python train.py --num_hidden_layers=8 --hidden_size=96 --num_attention_heads=3 --num_key_value_heads=3 --head_dim=32 --intermediate_size=256 --vocab_size=1024 --hidden_act="geglu" --norm="rmsnorm" --norm_place="peri" --norm_eps=1e-06 --positions="rope" --rope_theta=10000.0 --rope_fraction=1.0 --qk_norm=false --attn_scale=0.177 --bias="none" --tie_word_embeddings=true --parallel_block=false --extras=["capped logits"] --init="normal" --init_std_qkv=0.0322 --init_std_o=0.0322 --init_std_up=0.0322 --init_std_down=0.0197 --optimizer="cautious_adamw" --learning_rate=0.00182 --beta1=0.9 --beta2=0.98 --weight_decay=0.083 --lr_head=0.00949 --max_grad_norm=0.5 --warmup_steps=220 --schedule="wsd" --decay_fraction=1.0 --decay_shape="linear" --final_lr_fraction=0.0 --batch_tokens=16384 --max_seq_len=1024 --doc_mask=true --train_tokens=121800000 --max_steps=7435 --dataset="wikipedia_en"
Each number is 128 + 24 x the weight over its row's rms, rounded and kept within 0 to 255. Layers, rows and columns count from 0. Numbers have three digits each. The size before them is the row's rms in percent of the matrix's.

# layer 2 attention query, 96x96, rms 0.085, rows 0-33, columns 0-47
101:125131161147118111101138110127145147105106142160133136124142108133127137122143185134143089148129114130082150127174117147129124155133159173172177
077:147143132104100154141156153110163111103095146097153114105069189106127153138130103127113156165122118139132139114133113107148121139122145129097140
102:138126133132154130157117144113137114134136091168116132117123144145120134149130118100118101147117138149111146120157120121122163169122148176170132
086:117127131083109127136131143114116125111081175108144137144121127110143113140099140106144181146106140109080173102133119110122130135133131122098142
092:121122119083136130066127116140117129122072152099151152120098122096140121132116133110107170126107116140117132118134140102133118100110139120095128
085:099122092127135147133125145117145124159135127125141129163146065166106095138132090138169129104143090121152096154104162153118139110134140141122124
082:153157167139111075142136094140135139096146115082135143109100185095127145151102159131107137141124175119084182116135106116126120132144146103107148
082:119138131108102144079135101137131129132077143084136104108097145114134129116130147111150147123089109079115139111147128135121076123126120145092135
095:094121120127062101088135118125138113117075150110111140100176158099114145143133174119180126103110142122132112123154119155124079117141118141103171
098:098101096108153159093165166117117144130087134132136116167167135139158112107151107112151103116097084119185085129156144123116086158088123125111131
093:094119117129133143145095107156153114121082136079116149151180127106121136120136175089151132121123113131090101151114114132110137136124144145114128
106:140138161113093133082119094125116117119142122106158099112101083103097113140091161111155091144142142126155089154141152111135133106144103128090129
090:153142137149105115148110123114124149112150125148144077126095138161088097109123066138165167167120092127128156108091149099125137185152114142108162
107:160136141102141096092132152122106116082107121137114137096102209147127162108146108101146154134118146130131169106141138108151108144111109117123131
119:175173147145170108136109127126133121114136144139073111122084173159122136104121077148084119148140168156108169128080134112143157144113120129135133
092:124167159136127148089136083142108099145134180137140130140160159135122138098099188135118089138156165128125092124103085161133099103126122135117149
096:149113101119118156127114134106074112122120089118062110141139087161073119151149097150136103112133119160099140147116134117149182126155113133171137
123:132144157128138140094164121118126114110137155140121144128116150066140118108077164136077168129116156175129122103132155101131136137122105132129080
103:141117093112122159134140125100124127131132114122088074159163090155100085156114084149125125129130119130127130124125127095139171111120140156187125
104:136154158102091086125146136126142098102134133133120164088105156117110172079091123098133136170092140150134144111146143116137097145124112128112129
124:108088113161149125112164125161163127144108134159150137125114092115192181115127101136134158135152101114130091149098150119098115140132159112092113
107:149133130122106123122154142100104133103127154140160147097092193133125169102123146118195128129113120144113156118117126153144111177133096100139102
106:094106127154104098114112138157116126163108150144128121127115177122121181142160140132142127149167070157117130171109093148115111128169131126121117
083:109138118126146144145163146165152106131089152135116144093150146119165137112129069123123157151104148126129130122119175145122133109121178111120132
111:132136161119123095134094122117138171100155181104124158079088152124146127090135152113178118152151103140116152097124113103127096156157085146137129
113:130132174133112089100130127148109091143121119104166182127132129110146144163139157085129098162141117130106114132146095153115094130153104124104108
119:134142159117162103150132134136100143137139168109121148128149177098129088138166146124105127115153132154081170134111088131119148133129127139138116
111:125156137163128148152095134121101128134133143129141138126067174146129125099144181103145101124146141127088126134127093165139107182150130138138112
108:137112124095121149149151157112144121143133090141122118156147067136103125119129072144135146128109155142138157127150171115129136074109136096141096
115:126116147108145137173096147128138133119149116107122107169126108146108097097116168151144108167155173144116155127115119081118178155105128127197076
122:119124103141108141169131141121167140115117139142075068142145122152094109140136085148106157115108138137171141123113152101113163120109154122156135
110:106106119147144096138112113160156135102156148148086117127142077138124120158108118165090149099131141125154133104107146100103149128092150127158168
070:184166124085125120115147118079121077095117149152154129115135133129088125109091142115148099161077124124116128089137131113148075124100107148122138
189:076086104147179149153116171178150145169143135112105119173149124133157138147171107160101157119157109144126142171112135111084174143144147115135107
# layer 2 attention key, 96x96, rms 0.0869, rows 0-33, columns 0-47
089:122115082131111133081088164089171128155144122122110137132151135100140108138107104109111135112124138119127112126111111107097119112118132112144114
083:133124151143123063128091121154115122127119100111141141087078172146120147130123136125116123099128136143099160153178134151160138146093111142168170
080:116125083103113117092082142123172129119119128152109136172124089113135135140129089072113156126145108107169112088144130108141106128117120117143145
097:136127176117148134133142134139139132102120069120115108124146120134121122143138144127129088175136114117157089124109118162132134156110150145101153
073:162119172124113154209147072130136111111112125115117104090113117103116123126107101129104167149137130157131121115094130116130133139129121118130143
100:123121097145124074115130126132119135151097135112143157152134133092168105134147128101078185124125142149121124149146096122132137120139094132122102
090:151118167144137145174142067117128152113112147133140118098134119129095132130105139113135113141105132148131121097130147146115111165114146108115124
066:138147110133083123198112094148110100099121123124165112103134129104116128111104135129109100129141139138130120110122137136132132132149105125140161
096:138152101129136099135131068124097122146142137100118126117163110126114149090105151157124109128131109065120122127148140202162158103151134145186148
089:098151112142121125093081153112103097142094123128096132124124130124137124136120169148125152131119081075165135171135116130125125078142142119135125
091:113155133151148118111104119137124108147100129125161144128141126140120081125129152096146153154111106122147084175107141116126115085155117117093154
095:127151104136099152134175162117116148105139136120113088119075164117135108065128130132151141108123097071155147122146153115163165137162138128132160
127:134129170110136138140156126139109101101173174128115118128098115114125167082135133150137071087105097125103175090143126106160136133111123144134118
067:138122147137162109108126090098154146100097192137145153096155124169119162126117114108133152118126137113074172117138073109122109134173153120173135
084:173109139092119148130149126088136147101126157121155098133132142139127137120128104130149145137121171154081159094120089074122096150143159135114101
110:102130079098092154127103192141103079148136091113108104118098145109125102145128138122121136153173088138139097184105154116108147102160102124133115
114:193159144097166132140092094098161088089113136161127095141103138135115149098116094093128153114108157120094140110115120113113145148139173130182110
077:157137142089125150131147123118126199125111160110125123116102148142146134122129094144129128152126119140108179094133139150121119133074139153123123
110:183156166108130142126116131102146109087129124141107094131105102141110130114137081112126141146118164113109142079124148132134144146099173111166103
080:126142129140108120095113122115139171111104181102122115079124156168095111122125110151136133097094119116134170098128150130134150145129125154124120
063:130106150112132120131133118149087133108151125136128172130109077113130158104131175084128107121147138111127116130134090116154136133134089091112116
135:162172162126135100141116072095096104092116141138125144072117126148097140115104144146139122114108133099115180091141110128173124142136126137159160
065:149142118123129136143097098152106090130134084136126149112115123111120118123101164098124116123135121082142063178126124106127135115153125096128147
126:195140153125122115151129092107102147099132119149143129121105126146125160110100153097135117099087145127120160109155118106167111167104104106138160
112:080104101185110101112133116114127097167122144123113138129177123126075094150124103177125160137136127108156131135146132107135127089139170130120129
105:126121092147150122175128091134123133121123109130117184117130120115123144137130120093127108113137106113116074176136121180127100142121132102079193
119:162110143107166164127121104121157085171124097173148156162130139130127141105117129136153156150119163127165129128126183111106107154099153110126155
111:140127160109154108159123130161125041139147124148126132076141181126114150132113131111115103131097100151153139151114152107137108104147128152134174
113:098137131143130123101118167125166149143100150149138098161126131109156079149146134151120131101129148139126133104121099125136154155118132130149090
115:128119161156138145107141152120173091082162116204140126144147132114108138158116099151122132128119144129109108143114102133123154143119159113125122
123:116123138115133164106131195130108151126126158130136081158106116119150097124137142141137153149115153139106166129104146069132177122115143136123071
118:127118119115125134076165148091102179115148135123121092172125091128102122138127134140139132187113134111109134116116148133139153116128126104114042
169:174168160095085125126145114096128112078118153140160162092118133133111114099066148099155108107105154114128108065142118111166104131099119136130163
068:094089121126211148121135149159129152157122125136124106179180111114158154124153115132111105099146122126125158149123160124108170121178129132160137
# layer 2 attention value, 96x96, rms 0.08, rows 0-31, columns 0-47
076:129122128120132157153115164169082138125126085102138144115130104122156157130111151151111066103108157106151153128139109062135098156132097131131152
090:142146133117125129130095093138084146131193096122153125154082087116093109103131154121146068136126110116116117144101183109121129164116070093110144
081:146144115130142134133104088122102144129108093107105133130078155162105138125137128112113140110116092113104156135135134128119099157101090071087094
078:137101121133083147094127187120118068122122123154122118132123131131146124147152116107142175156120123140138136124141143116107150175110138111138093
091:123146134102124146109092082133120148129143098142144139141108104103140144132124161158139131192128131105123125132106167157134131082111118154144113
081:125139113089127156169126141125140147123176129150131116138145134088134152077124094115127130097118106119114099141151140152124155082149115157112182
074:145109134105121139110104156119100116121086026164126109099125127127160143126151140099134131121125138159162152130083120108131128165092166123140127
070:130118096143136123143089096142127131127120119169142130097154097128105128165126167138129096138127115134141107122071131092144117073127154142077148
078:121151136116147145111118161121125158125167141118129113118101120114160140118133102133125157160119132151129108128116170113118126121144133153188158
085:136119115125102124172155082127209084119134185148134118126149143138142145174126122106128112111110124073093147128136108146115116106132167131102138
082:126121134101114118141101137115142045109136142159116117123071156116147139113147167165145113144139118113162124121055111064113104125105127125137157
083:135109121085109139094110157124188062120106101096113132105120172159135173134162124104161118099145113146115160135097134112134130151138096143103127
077:133097115098117163169119146116105101138090143116150102139115085127146111122114126107155136116123139107145139119096129135132118115120080138157088
090:132138174088086165089133169138100115122136109129123141121091121088107174082117149153131121133126130138168187141149141121133136113116109141118126
077:122126113116103100155108126131129142123150154116132157110122115096150159145161152121128145060154127135119114117162075103124132137103111098104153
078:119117112117115146082111098144104138116120108111150108129133128156101093192130153139155088132141136112115141130123154123133126093145115142151117
085:111119103134178143162124101139105093132131026102106101130139084113118109143119098138109166127138183125092160125146130147135147122145162152119108
080:164144126106137132145116143153145102111112115112107156138070105122113091059135114161105069130127113114130102145112174110119146134127136101144140
087:125126108104129113112069130114113120134115137135129176142107125125120166162114140144166081178145133133092129147079136136133142110126139135130092
082:130135119125111151119090137142143107129105151112144147101108147151141170194141140113121135145143110106090129123115119123124117102150139172170123
085:119142091158152113115135145120143094156060096090109142101133131136111162145139117110115162087117156185109133124119128096147150115151143146124041
078:111163131119125098146162139141108125145113081108161143116071122155106111162129155123122190113144119099128116135111132112130158108163151156192106
075:115122144120117126152100133139155124114154125063107120088099111109114173177114102135121120125172113118106096138098130188104131131157129111130137
071:140160125111120107086115143142159105132133217186146138155173129102138159111142111148155091163118084129106119143128120114128149087121109125133100
085:144121132108136161155127128142161159129172102159174137147088117113130125060115145090142186147104160122113129124121192150120139092132112128144165
079:111129105152114133119131174157131114127119170121143094129167143142124086175115126145149165134154122160143110108108067125135166103154164127137127
084:145120117133119124147122119138116113141139115139189151140105111143143159129135147087132149088129162145124168125127155102145127148121096124143163
084:129122093112142131145134147125158134144155087087134102115110159110141118111100148145105086160115151168115116121099136160110153133155142122098153
092:104101116144107082137127129127142149110122107115121143129155121131093160130126098086158108096159163147106096133148122176118140134153109111072124
082:148135167093112143113111146139157097135130182135159162092151148128136161128131131138114111160111095089138154137171147112130136117140098094124092
081:118125111102124110127142113106123130109135106086121140150126116126161160165137131155135134133148161101106135126144138162130151101147124116146107
066:116133109136092126132139162104156135099159161102155144136120118089130119144149077134113122129116142128124133114191163172122149140133116103115091
# layer 2 attention output (transposed), 96x96, rms 0.0762, rows 0-31, columns 0-47
077:117171138137166115131099125094119100139144104098082135140141116131086085173165123118144142092137132144162173146124130145092086122123132116131135
092:097141144127110119173127142147106145106098098100099084165150140134111133114113117167113125111131127172134112132158155118155172126091082125098108
090:140147102139090114100156127087158126091124114144101150171117154131126111102156141141150123140151128144125113100130173123162149069164117155133155
087:121141158141097104167144155135150163105166123135162108108119101143135103131156136127122128139114125113094131158081109096131165145113107088157127
098:128119123069093129128121098140116124127113132147087109151105125130137144139138080126090122166114132129134112145138128088136160146122084125121073
078:145122128128139123136121124139127121132122182114176138133114112146119148130102086132103099158141100146122131084177115157122129124141114141115083
077:126098119119106140120124120106152146117133111121136136141083122130109152118157183162073133094133131114090186122089121077076119166098108094150145
076:129167120117152159117122120165111120118122124101087132121153120142157144148127107136130141117115135115116147117125099127136090122140170073138106
079:133182129085104104107092118133159138103139156145154169159119124123124161113133134164106131163167115096120159106141158124144102179114123123129079
079:124113143144155116110171093154145120098146141104146098068115143177138144127122099073150129127115148113078155095128097137133137082164131113095148
087:130159156095130114112098115143114132096135163115117121068110159148117085150164184136166137106123135083103127128109111100130122155078138164133121
088:146140154165133117144145148108135129181138111149164140100143157140156128125168157115123090134153135132071150086133131100139099071112127091144153
096:146116141148146099130130119129134122136150098096112123108091138133097143128123146166136111133139127139112136142112134111111163255107128120130136
093:126136103128093173147096161069102116136115127161132150136158103112128120138138135152084141118101110130109113125150140113132127193099108167137130
089:139113135127147102130107121132144125135103106142085100130130122143109125109171155087130145124139141187140167089117072134101179109152127128126120
085:160132085149144150159170100103115135144094091102107129136123170126149103137160104166087097134127143124103140130118115108167117092102124103106117
090:090120120164098121073119119138132136108115105134138131162134132128086135158131105108111126099133112159098117179135149155095073140137091121134095
082:130110133143122123150140150132098172120189145138124089146154155104083126163116082145146132111128090185119161154172175135132094140166110120163108
095:174129161107116123148109118150107151144133107119103167109120128130125137122157098144122096170131119137084148108157135126140128066130132126154144
094:154096155096129137118128129121148151142138142140155162109111141142147153116155106140128105164144120123082188072121152128101119075125150113120112
086:154116115164137123126137148097129126164146086128109155101164118118126133115162143144172131134121123086101152086124124156107090068124109139145103
083:146146103147108126114161121154116136135112133114089133172124161117119176144139128116131120118121114114168127154160117106150131050156130120084094
085:154145147133173111129116135135104132145098138137148140092126142130154134140111126091092112139137128120098128071160144132160067026155145134129160
076:174113119126120095152138119095145125150132137138139150100176159144152110129145115123133117178119130108119127088148108121165110117108127121154118
086:107118142129164118160113114135127151124146135111138115183114111143158098146091108160120087158132111112161103139141108079110140100116112126097124
090:157110112148160136109133095133104099100139152109119116101104164081105104151114166173159117118111077135117104136115148142105177157145157133152104
085:079140174116095142143140140113137140136138103124169107133125126128135153094156147135160131119135129120107148125097153134085183156098092101159101
092:129142101104156152117148122155111138138143096163125130134133119119064100143138118124117080106134130127116106113135152092105147130151088120198109
089:121155162153158123134138121116088104176108106102166138104135136134165135141125131073123093124115129153127115110148102162148112040139135128120179
080:152119124115108164155147172074155128135140123145175120129156099151113114123111088129090120151090152126125141115118167146118133120132179150124114
092:128182141119081097146095132150131133138129115140140139157120130170120127097212114113134129147164166108107127165152092159131149144143138118141140
077:127176144162139081160147150101111122171121083132179112150121121138172092135166120055114122142118151133121120140133092153154090093107109154132171